config = dict(
    norm='layernorm',
    attn_scale=0.0884,
    parallel_block=False,
    init_std_qkv=0.0202,
    init_std_up=0.0202,
    final_lr_fraction=0.05,
    batch_tokens=262144,
    max_seq_len=512,
    doc_mask=True,
)
Each number is 200 + 20 x the weight over its row's rms, rounded and kept within 0 to 999. Layers, rows and columns count from 0. The size before them is the row's rms in percent of the matrix's.

# layer 13 MLP up, 3072x768, rms 0.0726, rows 802-826, columns 576-671
099,219,195,224,209,194,195,243,209,239,207,198,229,200,190,204,156,228,232,221,174,216,169,226,241,193,197,188,241,222,176,219,227,206,220,172,174,185,220,194,171,244,179,229,189,172,240,224,217,188,209,191,186,190,222,221,196,216,208,236,174,195,201,189,187,196,219,229,213,218,139,245,199,234,224,228,211,203,199,173,219,213,190,193,178,235,224,205,228,158,208,233,186,233,180,191,183
093,198,199,225,215,180,188,156,202,226,180,216,158,212,207,206,177,197,176,186,167,227,231,195,197,186,196,215,200,222,181,211,178,224,214,222,208,213,203,230,233,233,182,226,210,215,178,183,228,192,184,192,178,194,184,184,199,200,189,198,171,216,197,168,209,203,203,195,189,202,199,166,179,192,213,229,192,200,204,207,226,198,203,199,206,232,186,211,203,200,189,217,205,199,219,213,227
104,201,192,187,235,212,205,219,168,239,200,188,196,207,207,199,207,212,194,197,202,154,206,197,201,203,209,201,217,220,226,169,208,199,224,152,209,224,229,213,170,206,200,225,192,218,193,208,200,209,154,196,205,225,195,222,237,192,240,214,203,203,205,191,217,224,227,206,222,158,197,159,229,207,182,209,202,215,194,232,181,205,171,215,227,186,219,206,216,178,181,179,178,190,224,176,180
103,209,225,193,222,227,184,199,182,195,198,168,203,191,214,198,211,184,203,196,208,201,223,184,179,191,198,227,225,225,199,228,200,201,177,199,208,179,216,244,220,173,226,190,227,187,220,198,196,161,224,202,221,210,163,203,214,175,205,185,170,220,205,190,195,198,190,223,209,239,212,200,201,235,196,217,203,213,200,196,167,229,194,252,158,156,216,215,196,195,221,211,214,183,198,220,223
105,194,190,224,221,212,194,213,177,231,174,221,221,207,239,205,195,173,220,180,199,199,192,234,208,211,205,212,211,203,195,186,222,170,168,206,223,180,203,172,234,210,217,224,217,206,213,206,220,196,187,185,205,158,170,210,207,210,211,177,219,207,211,189,229,225,209,203,205,245,182,181,178,180,193,231,182,179,205,221,208,202,185,207,176,214,203,226,219,233,193,213,178,198,196,187,188
103,198,224,190,189,226,196,183,195,233,196,218,222,203,197,223,240,203,183,174,169,192,223,239,220,216,204,161,209,188,237,195,198,153,202,187,208,192,156,194,170,225,158,210,188,212,239,208,166,196,203,232,196,196,219,224,218,234,174,223,219,203,195,246,202,178,133,227,229,181,153,211,214,214,200,180,195,178,189,197,200,192,163,200,196,173,209,211,204,202,191,196,186,198,164,208,199
098,218,177,227,182,205,219,175,177,209,221,197,201,220,206,214,211,200,205,221,221,184,188,181,185,185,202,192,184,201,185,173,245,202,196,208,181,182,192,180,201,183,188,188,214,199,161,216,211,198,200,191,173,193,210,191,186,209,196,189,159,186,233,196,225,167,181,228,277,213,204,203,198,189,192,225,220,214,192,232,175,231,197,193,200,200,236,210,134,228,205,181,212,149,176,171,228
101,211,198,224,192,178,211,174,185,218,197,211,251,201,195,163,213,224,213,232,198,240,186,191,229,178,163,181,171,132,192,172,234,181,192,231,205,190,197,207,188,185,195,182,206,246,211,242,208,195,205,226,226,191,242,205,202,215,228,215,232,158,209,190,209,217,200,193,197,211,206,198,211,203,198,195,209,190,165,216,221,177,215,188,212,222,210,205,209,198,159,181,213,192,206,179,167
101,202,180,197,177,202,201,213,157,180,179,181,215,207,212,198,195,215,190,218,217,238,162,209,161,166,210,198,212,193,196,186,213,191,212,200,218,172,255,225,216,182,223,229,177,194,186,211,190,229,172,228,194,177,168,174,205,174,188,235,193,212,224,205,157,205,217,212,217,221,151,189,186,208,197,194,199,229,205,207,197,229,153,183,198,163,208,187,236,195,181,202,197,197,178,220,220
099,200,226,215,206,211,194,211,189,195,195,191,206,166,188,213,197,175,209,197,188,169,216,207,194,162,202,198,244,200,217,247,196,207,197,215,209,190,173,191,177,183,178,216,184,217,218,204,201,201,211,165,202,174,201,179,227,212,170,155,173,158,199,202,193,177,186,185,174,207,213,226,176,225,221,244,161,219,212,229,187,223,211,184,194,204,227,236,193,211,215,219,210,181,178,216,219
098,206,194,204,244,220,207,236,198,216,195,224,204,184,239,206,184,220,172,200,217,179,181,254,214,188,206,221,204,209,227,211,177,198,207,221,199,233,200,192,195,223,204,198,206,221,164,203,213,212,201,208,173,176,208,177,233,177,212,195,217,224,165,210,220,188,213,255,197,191,234,198,201,194,181,198,212,209,218,199,215,191,219,183,208,166,228,208,175,241,227,214,193,174,175,179,192
105,228,218,188,211,209,210,188,176,186,227,225,183,223,221,243,212,200,181,190,190,239,217,177,212,208,209,209,185,209,205,190,201,198,221,215,185,247,214,201,215,234,218,211,166,210,192,207,184,227,186,202,202,209,230,215,187,171,225,200,157,199,195,197,201,214,179,168,242,159,199,211,228,240,191,162,186,209,186,220,203,213,195,221,203,227,172,241,197,189,214,220,169,154,203,225,210
095,222,194,189,212,189,183,200,186,243,222,206,207,211,219,223,195,206,256,189,192,210,171,232,194,211,225,187,204,229,192,164,208,177,188,175,200,191,167,179,231,181,220,195,208,215,151,207,180,169,196,173,203,183,175,198,207,203,202,191,206,207,206,227,202,216,228,197,211,229,190,183,216,218,232,162,193,193,231,228,213,219,215,199,185,223,193,194,200,189,189,147,207,210,195,211,156
105,202,155,184,168,220,206,190,209,175,217,193,171,209,240,158,221,190,185,200,188,266,174,194,209,202,188,156,184,206,175,209,178,171,201,169,196,178,195,184,213,197,217,191,195,206,179,233,211,194,223,174,163,213,199,215,197,173,225,178,214,154,179,175,187,228,177,203,192,199,210,183,207,199,223,205,194,180,150,192,183,189,196,200,212,187,201,251,176,209,209,190,191,202,221,180,177
096,222,230,224,215,222,205,202,175,181,239,214,205,187,208,179,189,223,198,207,181,224,183,188,182,180,212,214,233,199,184,228,222,195,199,198,170,203,220,179,193,164,193,199,217,191,182,219,212,177,199,184,220,212,191,214,217,198,184,204,189,186,180,160,208,184,148,232,209,196,209,207,179,220,166,185,229,189,205,224,180,166,233,234,223,204,161,197,178,198,160,158,200,212,203,220,196
102,248,188,221,200,182,209,227,233,209,195,249,188,194,195,187,244,208,188,225,175,172,225,170,179,192,207,217,179,201,221,203,191,206,182,212,219,177,182,180,209,184,209,196,204,187,225,201,217,184,247,182,242,191,201,191,203,191,201,178,171,191,224,214,162,182,202,211,169,170,221,175,229,184,173,200,155,196,205,240,181,167,212,190,211,162,203,184,189,223,201,213,203,188,172,201,195
098,217,216,220,199,204,209,204,203,179,225,200,201,182,235,210,186,200,221,235,165,212,211,247,201,214,223,208,194,199,197,188,215,242,229,198,173,222,185,182,162,191,159,202,149,191,207,171,193,185,177,235,195,191,212,195,208,176,204,199,229,179,181,156,195,233,179,197,238,179,190,202,233,167,255,217,180,195,224,201,211,181,191,177,222,224,208,190,195,184,188,214,205,210,210,176,250
102,160,212,228,170,199,199,183,179,183,183,204,237,202,229,217,195,176,166,208,180,184,200,191,210,254,177,196,193,209,229,204,215,234,198,201,219,199,213,196,232,187,202,185,187,174,187,173,239,154,185,203,185,219,163,181,198,217,211,191,199,188,154,176,159,170,227,167,203,220,232,178,190,198,194,177,158,191,216,203,192,181,197,161,181,177,189,219,207,199,220,163,173,158,204,206,159
098,241,241,197,183,207,203,180,220,188,167,220,209,194,171,212,178,162,188,204,170,179,198,192,216,208,215,175,224,202,193,205,189,169,179,209,185,201,185,215,195,210,173,188,228,205,189,235,170,181,223,212,168,211,195,185,188,211,204,172,199,159,205,222,212,200,158,199,218,182,230,194,188,197,203,192,208,200,189,175,166,190,207,205,201,184,194,233,192,200,202,171,228,216,203,210,193
104,171,202,190,213,212,205,181,187,191,209,185,218,227,171,197,211,171,204,195,213,155,228,213,163,227,190,196,218,188,199,196,222,205,229,206,190,224,222,226,219,199,204,210,217,185,166,216,207,203,204,185,146,186,199,230,188,194,189,203,202,233,208,194,178,198,181,224,207,194,195,208,186,177,207,209,194,218,161,211,189,201,211,213,212,220,197,206,169,212,181,177,173,193,184,204,191
097,209,219,189,186,212,216,190,229,206,189,212,204,229,134,165,192,196,215,223,198,200,215,211,189,171,229,212,193,202,199,176,183,216,235,204,178,195,201,166,222,220,189,201,230,200,207,163,180,192,177,208,185,222,200,213,200,212,208,214,191,222,186,211,193,213,214,204,169,200,198,188,203,206,193,194,176,198,240,210,224,204,200,195,188,208,199,206,208,211,171,218,180,225,235,203,184
102,195,235,197,198,160,214,207,206,181,190,221,191,197,198,211,221,181,199,216,198,204,216,179,174,214,219,205,184,210,202,246,183,176,202,218,183,157,215,227,201,177,234,178,221,209,173,234,215,247,193,158,181,195,205,209,205,243,194,223,254,215,199,188,173,182,194,202,197,214,172,202,211,209,182,223,176,193,222,211,183,193,168,193,231,181,189,166,184,203,213,201,151,186,192,219,207
101,170,198,197,206,196,194,182,212,181,213,175,192,214,186,173,154,211,182,200,239,196,163,192,171,187,210,196,226,176,223,198,213,187,205,219,217,208,204,210,215,203,218,167,207,171,218,187,192,186,189,214,246,211,210,207,203,206,197,197,211,187,190,176,205,186,223,189,185,192,197,225,205,245,176,158,205,200,204,215,215,181,224,182,204,210,200,201,190,232,194,231,210,218,207,187,172
097,163,182,209,212,186,201,200,207,149,207,186,206,189,204,186,184,206,214,165,176,209,231,219,182,199,166,155,238,153,158,203,200,186,162,197,219,216,272,199,220,212,195,217,199,177,211,206,190,197,174,215,223,206,212,234,173,199,183,185,167,208,199,185,188,172,238,192,192,229,207,184,184,182,220,194,204,233,188,179,233,184,239,217,214,203,184,178,216,219,165,194,200,188,188,187,200
096,179,216,234,248,215,231,182,229,185,183,174,179,219,165,219,219,200,225,162,215,251,207,209,196,190,198,208,206,187,162,208,176,187,177,177,202,198,198,223,201,176,232,187,215,216,165,220,209,212,190,178,226,198,208,167,195,227,212,210,221,202,221,219,182,172,223,183,168,240,178,221,202,206,195,257,190,195,183,213,229,180,179,175,205,211,191,193,231,221,188,210,190,169,226,198,191
# layer 13 MLP down (transposed), 3072x768, rms 0.0683, rows 802-825, columns 576-671
103,211,271,191,210,207,196,205,226,213,196,212,196,173,186,179,184,214,216,206,217,204,186,205,240,170,185,169,190,187,206,182,222,209,216,194,197,188,187,174,197,181,203,219,222,213,178,230,201,188,192,194,179,195,186,151,217,200,194,202,216,204,202,214,186,195,186,211,162,171,216,172,221,229,192,207,215,193,179,212,202,194,181,206,191,174,158,179,184,217,202,160,179,222,239,242,224
097,216,163,180,170,220,194,192,186,205,226,244,199,221,240,231,222,213,221,182,203,227,219,237,217,194,212,229,190,170,211,201,195,189,180,186,197,201,208,156,223,202,173,191,211,180,195,219,204,166,182,226,199,127,229,204,224,205,217,197,179,160,189,150,214,177,194,182,192,183,184,172,181,177,200,193,227,191,177,212,225,204,195,210,179,175,209,200,196,193,178,173,186,206,215,224,198
104,208,216,231,190,209,196,219,169,202,190,206,206,205,215,204,175,234,215,211,210,176,227,202,192,218,171,201,200,200,193,200,192,209,204,203,178,179,179,189,181,208,207,227,188,189,189,218,195,179,175,213,232,199,172,192,207,206,195,207,192,204,186,179,211,226,187,202,181,168,178,209,211,184,206,189,209,193,189,180,180,205,203,180,205,190,205,185,194,161,212,191,198,209,182,172,213
100,181,204,192,214,184,180,174,212,165,230,164,201,174,181,195,187,241,192,184,191,182,198,173,184,205,179,236,189,210,191,184,208,202,192,210,205,213,218,195,194,192,203,171,196,178,194,195,203,214,189,228,200,201,192,182,184,229,247,216,172,177,190,213,203,168,202,146,164,204,219,204,212,227,230,200,214,195,208,186,161,200,184,215,190,187,164,204,206,189,210,185,181,218,184,211,194
102,191,190,233,205,191,196,210,191,198,189,217,201,202,227,175,174,188,215,205,230,230,186,176,236,199,184,202,206,213,211,180,215,167,178,198,215,188,201,166,221,202,186,174,176,187,245,176,202,168,196,233,191,189,206,192,181,192,217,190,192,179,191,221,218,189,222,194,198,215,176,188,221,182,210,222,212,161,184,205,198,183,199,226,161,214,193,186,180,165,202,193,197,187,219,180,184
098,146,215,215,207,185,209,167,185,196,188,235,233,207,181,165,223,208,203,196,208,220,196,205,207,214,188,250,201,194,208,230,203,170,182,209,204,248,221,199,216,218,225,172,239,192,222,231,213,195,250,170,187,173,183,210,211,195,190,169,231,198,197,219,175,184,162,178,191,160,212,188,193,200,215,184,164,212,207,206,171,231,199,208,215,188,190,241,172,196,211,231,225,212,194,205,197
098,211,184,188,203,173,202,230,198,202,220,195,198,180,232,214,183,166,208,217,220,199,219,236,189,211,203,193,200,182,184,204,182,198,169,208,202,227,172,199,237,192,194,188,192,221,197,234,201,205,173,170,208,216,238,156,237,181,207,219,190,191,206,173,164,199,208,175,200,178,229,178,204,238,211,190,174,211,212,211,220,190,195,191,179,221,210,202,218,215,243,213,192,232,188,218,200
100,212,204,201,219,164,198,202,191,212,195,176,229,197,208,191,188,189,223,190,211,244,197,219,196,165,207,206,203,202,178,191,196,219,196,222,151,213,177,202,228,171,196,166,184,206,223,207,203,211,209,201,184,218,195,248,199,209,187,217,179,197,211,197,204,213,199,190,153,204,195,218,195,213,198,206,193,217,204,192,209,233,207,143,179,213,217,217,197,198,202,172,196,216,182,224,195
103,205,167,185,201,183,227,208,232,158,223,205,231,183,235,196,206,219,217,195,201,195,228,201,224,212,194,217,186,249,227,156,162,194,209,208,197,173,187,217,206,201,189,230,187,215,223,242,220,149,192,172,182,190,182,211,199,183,209,187,201,217,178,165,170,180,210,172,211,211,192,202,170,205,228,226,186,195,198,243,215,173,177,202,217,183,210,204,168,203,222,164,221,233,212,218,219
101,204,207,209,200,198,248,199,203,206,211,182,221,197,175,231,216,166,163,193,219,188,225,206,149,183,188,201,229,207,183,239,197,202,231,222,179,208,197,230,195,199,238,200,207,214,216,217,217,199,218,190,183,153,219,137,248,213,189,205,204,220,201,153,181,201,172,200,204,188,210,191,228,209,219,185,201,212,214,207,211,211,171,194,213,225,188,215,208,234,187,232,257,218,189,207,190
097,200,197,202,210,204,195,187,219,217,169,238,196,176,198,198,212,177,168,203,221,198,188,211,177,169,215,174,214,232,188,190,205,190,188,217,217,245,200,191,206,234,222,198,210,224,219,184,204,199,239,220,175,199,215,180,196,197,152,211,188,213,201,160,204,194,223,200,236,222,202,188,200,208,232,190,221,234,172,199,196,193,195,199,201,182,188,180,187,223,201,207,216,199,191,175,236
107,202,157,187,196,190,168,184,227,192,218,201,200,195,154,216,191,177,194,194,176,216,206,222,191,192,203,194,192,210,204,182,195,178,205,230,172,241,228,216,216,185,234,193,179,226,184,214,212,221,245,173,202,188,207,168,213,185,231,168,235,189,194,201,203,225,215,195,211,206,218,165,206,192,226,182,205,158,229,140,214,204,206,212,212,223,202,206,197,214,175,208,196,194,179,192,246
099,202,219,221,184,169,208,180,187,177,216,185,194,172,199,176,227,203,229,168,198,183,160,188,195,217,217,186,204,197,220,189,217,189,206,195,219,217,221,198,201,193,188,186,199,204,177,200,191,195,200,215,192,199,174,188,186,180,222,198,223,197,191,234,167,200,222,228,178,197,176,207,180,151,208,231,197,214,216,161,193,166,227,182,221,193,173,193,184,201,176,179,201,163,197,211,210
102,184,197,174,198,198,203,228,233,195,196,186,200,217,179,171,199,202,189,189,191,175,189,207,189,185,218,197,204,162,227,175,223,249,206,177,218,206,202,173,196,198,169,209,195,234,204,180,187,195,185,200,193,198,202,220,220,215,174,214,190,223,221,219,191,220,177,194,199,165,178,218,193,243,194,220,208,180,181,238,231,204,226,186,170,213,249,187,228,166,239,223,174,190,213,198,211
096,231,221,193,181,188,229,204,217,191,204,199,224,193,207,187,222,224,239,199,219,201,205,243,192,215,211,221,225,221,189,199,209,196,169,213,220,173,205,205,184,240,198,200,225,211,217,213,226,197,230,245,207,157,182,236,227,197,176,184,183,226,172,240,213,208,198,176,161,201,222,188,242,200,215,196,201,217,204,182,200,234,205,209,213,198,217,223,201,199,195,197,211,202,202,200,182
096,148,218,219,169,202,217,183,178,205,152,190,193,212,215,184,198,216,199,223,181,210,201,187,190,223,183,206,202,198,171,155,199,182,186,171,195,126,168,201,204,213,199,198,182,246,203,223,218,177,191,197,172,182,240,194,205,235,182,214,182,211,210,190,174,222,233,180,227,196,198,204,212,207,170,229,198,201,205,210,207,200,185,200,216,186,213,204,199,203,205,240,219,169,169,242,190
100,213,197,208,208,176,183,190,197,211,204,189,188,212,203,189,223,219,200,215,175,225,238,169,197,179,225,197,183,188,207,192,199,183,187,191,190,184,213,225,194,190,191,216,214,169,165,215,253,195,183,178,181,210,191,230,232,190,210,217,182,187,192,189,205,218,173,206,184,200,204,187,218,205,198,186,215,233,187,214,174,219,206,213,219,199,172,184,209,186,182,207,221,196,192,179,189
103,167,207,210,171,194,230,173,166,181,190,200,224,222,224,246,188,227,215,202,226,176,195,192,208,176,220,175,208,203,189,182,200,208,181,215,196,203,176,204,171,213,190,190,179,181,206,212,198,220,196,231,221,187,177,223,194,217,168,231,208,215,218,198,217,155,230,204,217,238,169,226,208,189,194,207,233,196,195,216,213,173,197,196,232,210,189,217,186,234,189,179,203,209,203,200,162
093,204,182,207,194,171,224,179,198,248,184,193,220,181,196,201,204,195,215,206,190,190,211,195,208,186,178,204,206,205,199,209,211,207,187,210,216,215,204,196,204,207,219,228,187,221,177,228,187,194,239,208,210,163,193,207,201,217,228,176,184,167,192,184,216,208,217,175,206,200,214,174,196,193,208,203,218,218,222,237,186,178,225,176,212,217,199,226,213,195,187,154,218,215,216,207,186
098,203,194,220,224,221,184,211,207,208,183,182,166,199,187,232,185,191,192,199,223,196,233,176,200,225,184,194,177,220,196,217,237,192,228,194,200,179,183,163,186,175,219,205,174,247,210,196,174,195,187,184,186,233,166,224,207,173,211,183,176,219,170,189,227,165,178,210,197,191,173,186,224,238,203,189,183,219,180,187,173,206,188,173,187,226,172,214,214,216,205,197,197,187,205,192,235
095,233,196,182,208,208,229,181,199,187,198,175,197,193,215,178,182,202,189,223,199,191,215,219,204,174,222,206,198,164,192,207,197,156,170,174,188,206,211,220,190,184,182,205,181,200,185,197,195,201,193,166,201,174,196,205,199,243,184,217,221,210,206,216,169,209,217,195,202,181,184,194,191,198,196,172,190,226,225,217,194,176,216,208,211,203,198,214,211,207,232,174,201,160,194,188,220
103,197,222,191,153,222,187,187,182,183,194,211,214,231,204,188,217,206,216,187,221,197,230,174,161,178,182,151,173,193,198,204,211,209,221,211,196,169,229,203,165,178,166,206,205,204,176,216,218,183,173,174,182,209,177,209,171,180,221,188,187,188,191,194,182,184,199,226,188,188,223,196,190,187,225,204,201,182,205,221,195,178,187,197,184,208,196,206,197,226,206,189,200,221,207,196,220
102,187,198,209,213,158,229,182,213,179,204,210,189,168,212,199,200,194,241,200,197,188,226,181,176,193,213,213,202,225,212,198,169,191,234,205,219,215,213,211,236,212,197,175,219,218,203,195,199,197,190,177,244,168,199,213,179,194,195,192,202,242,206,169,172,210,207,192,183,231,178,209,217,225,204,189,197,203,198,209,196,193,205,187,200,230,182,217,211,198,229,204,220,203,194,198,168
101,207,226,212,184,202,198,205,201,202,201,205,195,197,172,210,180,208,193,207,183,171,214,162,211,198,176,193,186,199,192,233,211,209,184,171,210,192,207,197,180,188,209,189,204,197,212,210,217,225,195,212,187,205,181,190,202,191,181,154,244,201,158,208,149,170,205,180,217,184,216,160,222,209,202,200,175,225,196,202,198,204,222,202,199,189,174,175,194,211,200,174,187,199,208,189,184
# layer 13 MLP gate, 3072x768, rms 0.0688, rows 803-826, columns 576-671
097,214,191,197,241,210,209,215,186,177,208,210,194,164,188,175,225,206,191,188,192,181,219,160,218,191,217,193,197,207,156,200,237,187,211,184,251,189,221,209,186,206,236,183,164,171,175,160,181,199,174,192,196,202,169,234,225,231,219,183,213,199,210,221,217,224,204,212,190,219,191,223,197,226,195,193,177,198,193,191,224,219,189,190,222,211,210,206,195,200,213,199,198,231,213,184,191
101,188,184,225,205,231,190,196,199,251,222,213,226,181,199,231,225,144,239,183,190,228,208,191,199,193,173,206,191,210,177,174,199,181,211,198,213,203,201,206,190,176,187,203,242,179,209,196,174,216,250,214,218,221,172,169,210,181,192,243,199,188,199,178,177,196,199,207,203,171,187,216,197,191,217,213,185,193,193,197,194,193,189,216,181,208,230,209,200,230,220,155,205,201,193,210,197
104,199,203,224,173,183,189,193,191,195,210,197,213,218,204,176,198,189,197,188,217,177,191,189,180,190,193,190,168,216,209,221,180,204,205,200,243,202,176,187,173,179,206,232,225,199,184,189,237,167,203,224,201,212,171,217,236,198,205,194,210,233,202,243,226,207,229,210,174,188,240,194,187,176,193,195,191,186,207,203,193,210,173,239,187,207,171,190,254,213,187,226,229,171,157,201,164
100,167,181,227,193,203,190,182,210,213,194,213,226,219,202,213,257,180,209,217,209,243,190,217,201,203,182,170,178,236,218,187,179,200,156,186,188,200,212,196,198,186,232,209,233,202,212,239,218,218,167,187,220,187,175,169,201,209,227,157,236,180,209,188,181,198,177,186,188,232,205,226,183,182,188,192,184,165,200,210,222,180,177,193,177,173,208,214,205,169,171,204,160,200,201,185,214
100,189,220,235,198,225,212,216,217,205,188,183,201,204,184,201,183,202,166,224,185,207,206,203,194,224,203,182,207,211,208,166,166,172,190,223,208,225,184,179,187,237,192,226,204,192,176,193,239,209,223,205,202,192,193,216,187,236,184,190,209,239,192,231,246,175,223,227,207,199,204,197,217,196,186,208,205,211,204,203,195,214,179,168,194,186,243,204,205,173,223,214,196,222,224,205,226
100,176,183,210,195,229,203,195,222,164,194,206,181,224,228,190,193,201,204,228,213,199,160,232,223,199,188,205,201,217,212,209,201,156,254,220,195,196,211,227,199,209,152,172,214,194,199,204,200,219,193,206,218,219,187,225,194,183,173,192,204,194,203,193,182,204,207,186,166,166,220,204,182,195,220,195,208,206,218,188,185,196,190,201,201,204,193,200,184,207,185,183,225,210,191,232,173
100,209,188,212,179,210,200,172,220,215,210,194,208,237,184,266,211,234,170,206,166,200,207,218,204,169,205,235,194,216,180,199,171,190,199,222,206,187,232,207,188,187,181,209,201,216,192,195,176,212,204,180,213,218,202,175,206,194,178,199,163,230,181,216,209,182,220,239,182,189,173,201,224,191,206,177,214,179,203,194,197,199,203,209,172,193,190,203,180,186,205,185,167,197,209,202,204
099,195,195,229,183,193,194,193,228,193,207,178,196,205,180,191,252,190,206,167,192,182,222,191,195,206,199,211,198,227,191,170,193,186,216,206,186,187,169,208,222,191,192,200,200,187,195,207,182,213,225,191,215,159,203,210,195,190,165,198,205,186,240,195,180,198,245,222,213,190,224,241,184,189,199,203,184,199,195,200,191,194,196,188,218,208,216,192,198,216,200,182,231,205,243,202,206
099,225,218,209,179,207,188,207,203,216,179,184,202,205,216,224,189,204,195,201,197,170,180,181,223,199,209,208,203,229,210,183,207,197,170,173,167,217,220,213,220,208,240,193,220,178,180,206,197,199,188,214,164,187,181,201,202,187,235,175,223,206,171,200,211,187,206,165,267,215,222,209,173,184,148,211,210,210,161,205,212,194,209,192,196,193,197,174,168,192,202,191,196,185,186,222,181
102,174,231,195,200,174,215,161,179,193,228,188,218,214,202,251,163,152,206,174,200,198,216,211,180,197,179,178,201,248,212,195,182,199,225,208,210,209,225,183,187,202,195,213,194,192,174,193,181,166,169,213,211,217,184,214,193,208,197,196,233,235,201,206,221,204,170,195,187,216,199,198,201,214,197,253,203,212,206,189,164,232,198,195,173,190,191,199,202,210,193,200,200,212,192,238,235
104,192,205,189,188,195,251,181,193,191,236,212,163,194,178,208,227,196,235,221,149,198,194,192,228,193,224,220,213,202,175,180,229,240,220,183,184,196,204,234,211,171,205,204,213,170,215,208,172,203,158,159,160,163,204,163,207,221,168,196,205,208,176,181,215,177,191,156,213,191,180,228,188,204,228,197,211,209,237,177,172,234,208,217,184,225,175,173,207,207,207,208,189,173,192,174,198
100,188,205,201,203,220,215,205,199,217,205,167,180,216,191,194,187,196,199,220,187,225,219,262,256,193,213,189,198,188,236,206,185,236,207,204,172,218,183,217,188,210,224,195,211,200,209,169,206,190,206,202,211,203,178,201,193,158,204,220,219,243,209,229,206,188,209,178,257,202,214,205,180,219,233,218,234,190,267,170,166,208,197,197,222,206,171,184,188,211,227,199,203,226,206,224,193
099,159,178,191,197,178,230,169,196,219,196,212,194,217,230,193,225,221,198,199,201,208,215,213,192,203,256,180,177,216,167,176,165,172,201,164,221,208,194,207,208,184,195,226,196,184,176,204,196,226,190,191,197,185,222,193,210,220,209,220,212,138,182,203,209,198,182,181,174,225,200,196,197,209,220,179,185,204,206,212,223,157,184,220,226,187,198,214,202,177,198,195,196,216,219,193,204
097,192,206,178,213,187,169,227,212,215,207,215,198,208,186,226,190,208,194,186,166,210,216,218,192,211,197,231,207,175,222,238,188,190,213,220,215,176,215,185,201,197,178,219,201,207,170,206,173,192,192,163,234,226,217,173,197,186,240,224,195,193,200,225,241,174,186,212,192,198,241,188,195,148,202,231,210,224,226,168,188,164,180,209,190,267,218,217,211,189,161,189,188,179,184,197,183
104,179,196,202,190,193,200,205,196,162,230,209,171,214,243,209,219,177,205,201,184,173,216,202,185,206,184,214,186,183,202,216,202,188,211,179,164,187,210,167,245,223,189,202,194,182,195,212,218,182,226,171,224,189,222,214,226,187,203,184,219,201,195,161,208,174,182,186,192,189,203,177,179,182,198,205,208,201,173,188,185,197,178,185,207,216,137,208,174,221,228,200,217,189,195,186,213
098,170,214,194,213,184,205,201,194,215,196,153,210,223,221,233,199,187,211,232,206,209,151,168,199,175,190,191,184,239,204,197,188,180,193,197,232,200,234,207,183,167,207,229,215,193,225,229,199,200,201,187,179,188,169,204,219,195,191,157,181,195,170,243,197,197,181,185,183,210,211,216,182,186,198,213,237,194,185,220,201,213,139,176,210,178,197,208,155,203,193,202,217,178,207,154,207
101,219,193,197,229,198,211,213,170,189,214,181,180,171,201,174,216,202,224,196,209,214,208,212,215,203,211,200,204,196,195,198,187,197,159,213,225,217,217,166,187,195,189,170,193,193,207,217,224,195,198,201,207,200,185,181,198,213,206,177,188,211,182,241,239,219,190,220,223,218,192,220,200,186,201,224,208,220,202,208,199,181,187,250,181,177,150,175,148,197,202,228,196,214,226,210,200
096,204,208,198,242,180,222,204,203,196,182,178,171,202,214,192,193,230,211,176,184,260,220,197,204,239,212,202,207,188,200,219,199,205,234,216,232,209,195,213,191,180,233,214,178,191,204,211,204,194,193,171,203,204,245,214,199,206,220,218,173,189,157,203,170,198,180,208,182,201,181,197,195,219,170,198,214,194,190,204,197,197,188,196,211,187,224,184,171,207,193,179,213,193,185,182,188
099,226,182,210,167,214,191,223,188,210,185,196,196,189,212,200,205,218,213,164,200,221,184,192,197,200,219,189,196,222,188,215,198,192,227,179,204,169,200,184,199,191,195,187,205,220,189,200,182,209,222,187,192,213,218,198,240,190,218,211,193,201,220,190,194,224,223,190,224,220,217,220,197,216,230,230,225,216,166,189,192,232,200,211,211,257,200,232,200,159,212,220,216,194,179,222,202
096,184,205,210,188,200,194,240,154,177,192,193,259,210,193,204,193,195,156,204,196,208,205,205,203,168,177,191,173,210,216,221,245,187,186,196,221,170,193,212,197,191,197,216,178,241,220,172,186,196,189,174,199,174,188,210,215,203,206,210,196,209,212,201,217,186,206,185,199,166,232,218,202,192,192,213,158,204,219,201,178,221,197,205,194,184,184,215,262,203,232,226,216,227,187,211,210
102,193,209,202,197,188,192,191,242,215,204,230,179,238,210,234,202,229,189,182,206,211,200,207,205,186,186,211,175,172,186,214,190,203,215,175,238,214,225,201,171,209,191,208,215,173,212,230,181,151,187,206,197,233,193,196,198,199,174,194,162,225,233,198,195,194,183,224,227,190,201,202,218,196,181,208,204,209,204,203,246,208,220,218,205,186,213,183,196,208,195,184,236,194,189,229,228
102,224,176,190,228,187,177,166,182,190,176,209,214,188,183,181,222,185,206,224,175,174,261,223,240,188,204,225,202,211,218,202,214,186,245,206,206,185,233,218,193,212,206,203,205,189,198,209,215,213,184,209,203,189,245,211,211,194,224,165,179,198,206,165,176,202,174,183,181,206,214,202,185,205,200,239,179,202,187,224,168,230,247,223,206,181,203,203,209,214,219,195,170,199,210,204,227
099,207,216,204,208,187,238,205,212,177,188,224,228,178,222,217,185,209,185,200,188,208,211,213,233,180,233,201,222,177,219,191,210,196,183,223,202,230,221,170,206,205,170,199,180,203,228,213,173,230,203,219,194,243,184,186,188,206,174,217,234,183,210,188,198,206,214,219,169,218,200,189,187,202,196,192,173,229,221,192,222,196,183,200,199,201,199,197,161,203,253,161,232,192,230,192,204
096,180,192,216,179,188,197,210,196,190,190,200,208,183,196,206,222,234,189,207,175,184,203,186,228,196,228,219,209,202,151,194,170,195,222,230,191,220,176,214,179,187,191,216,202,184,222,223,208,192,188,229,199,190,213,177,162,180,189,181,189,225,194,198,181,188,182,203,199,226,217,184,195,184,195,174,184,208,191,221,204,175,193,199,223,236,208,196,150,196,230,168,227,191,180,187,202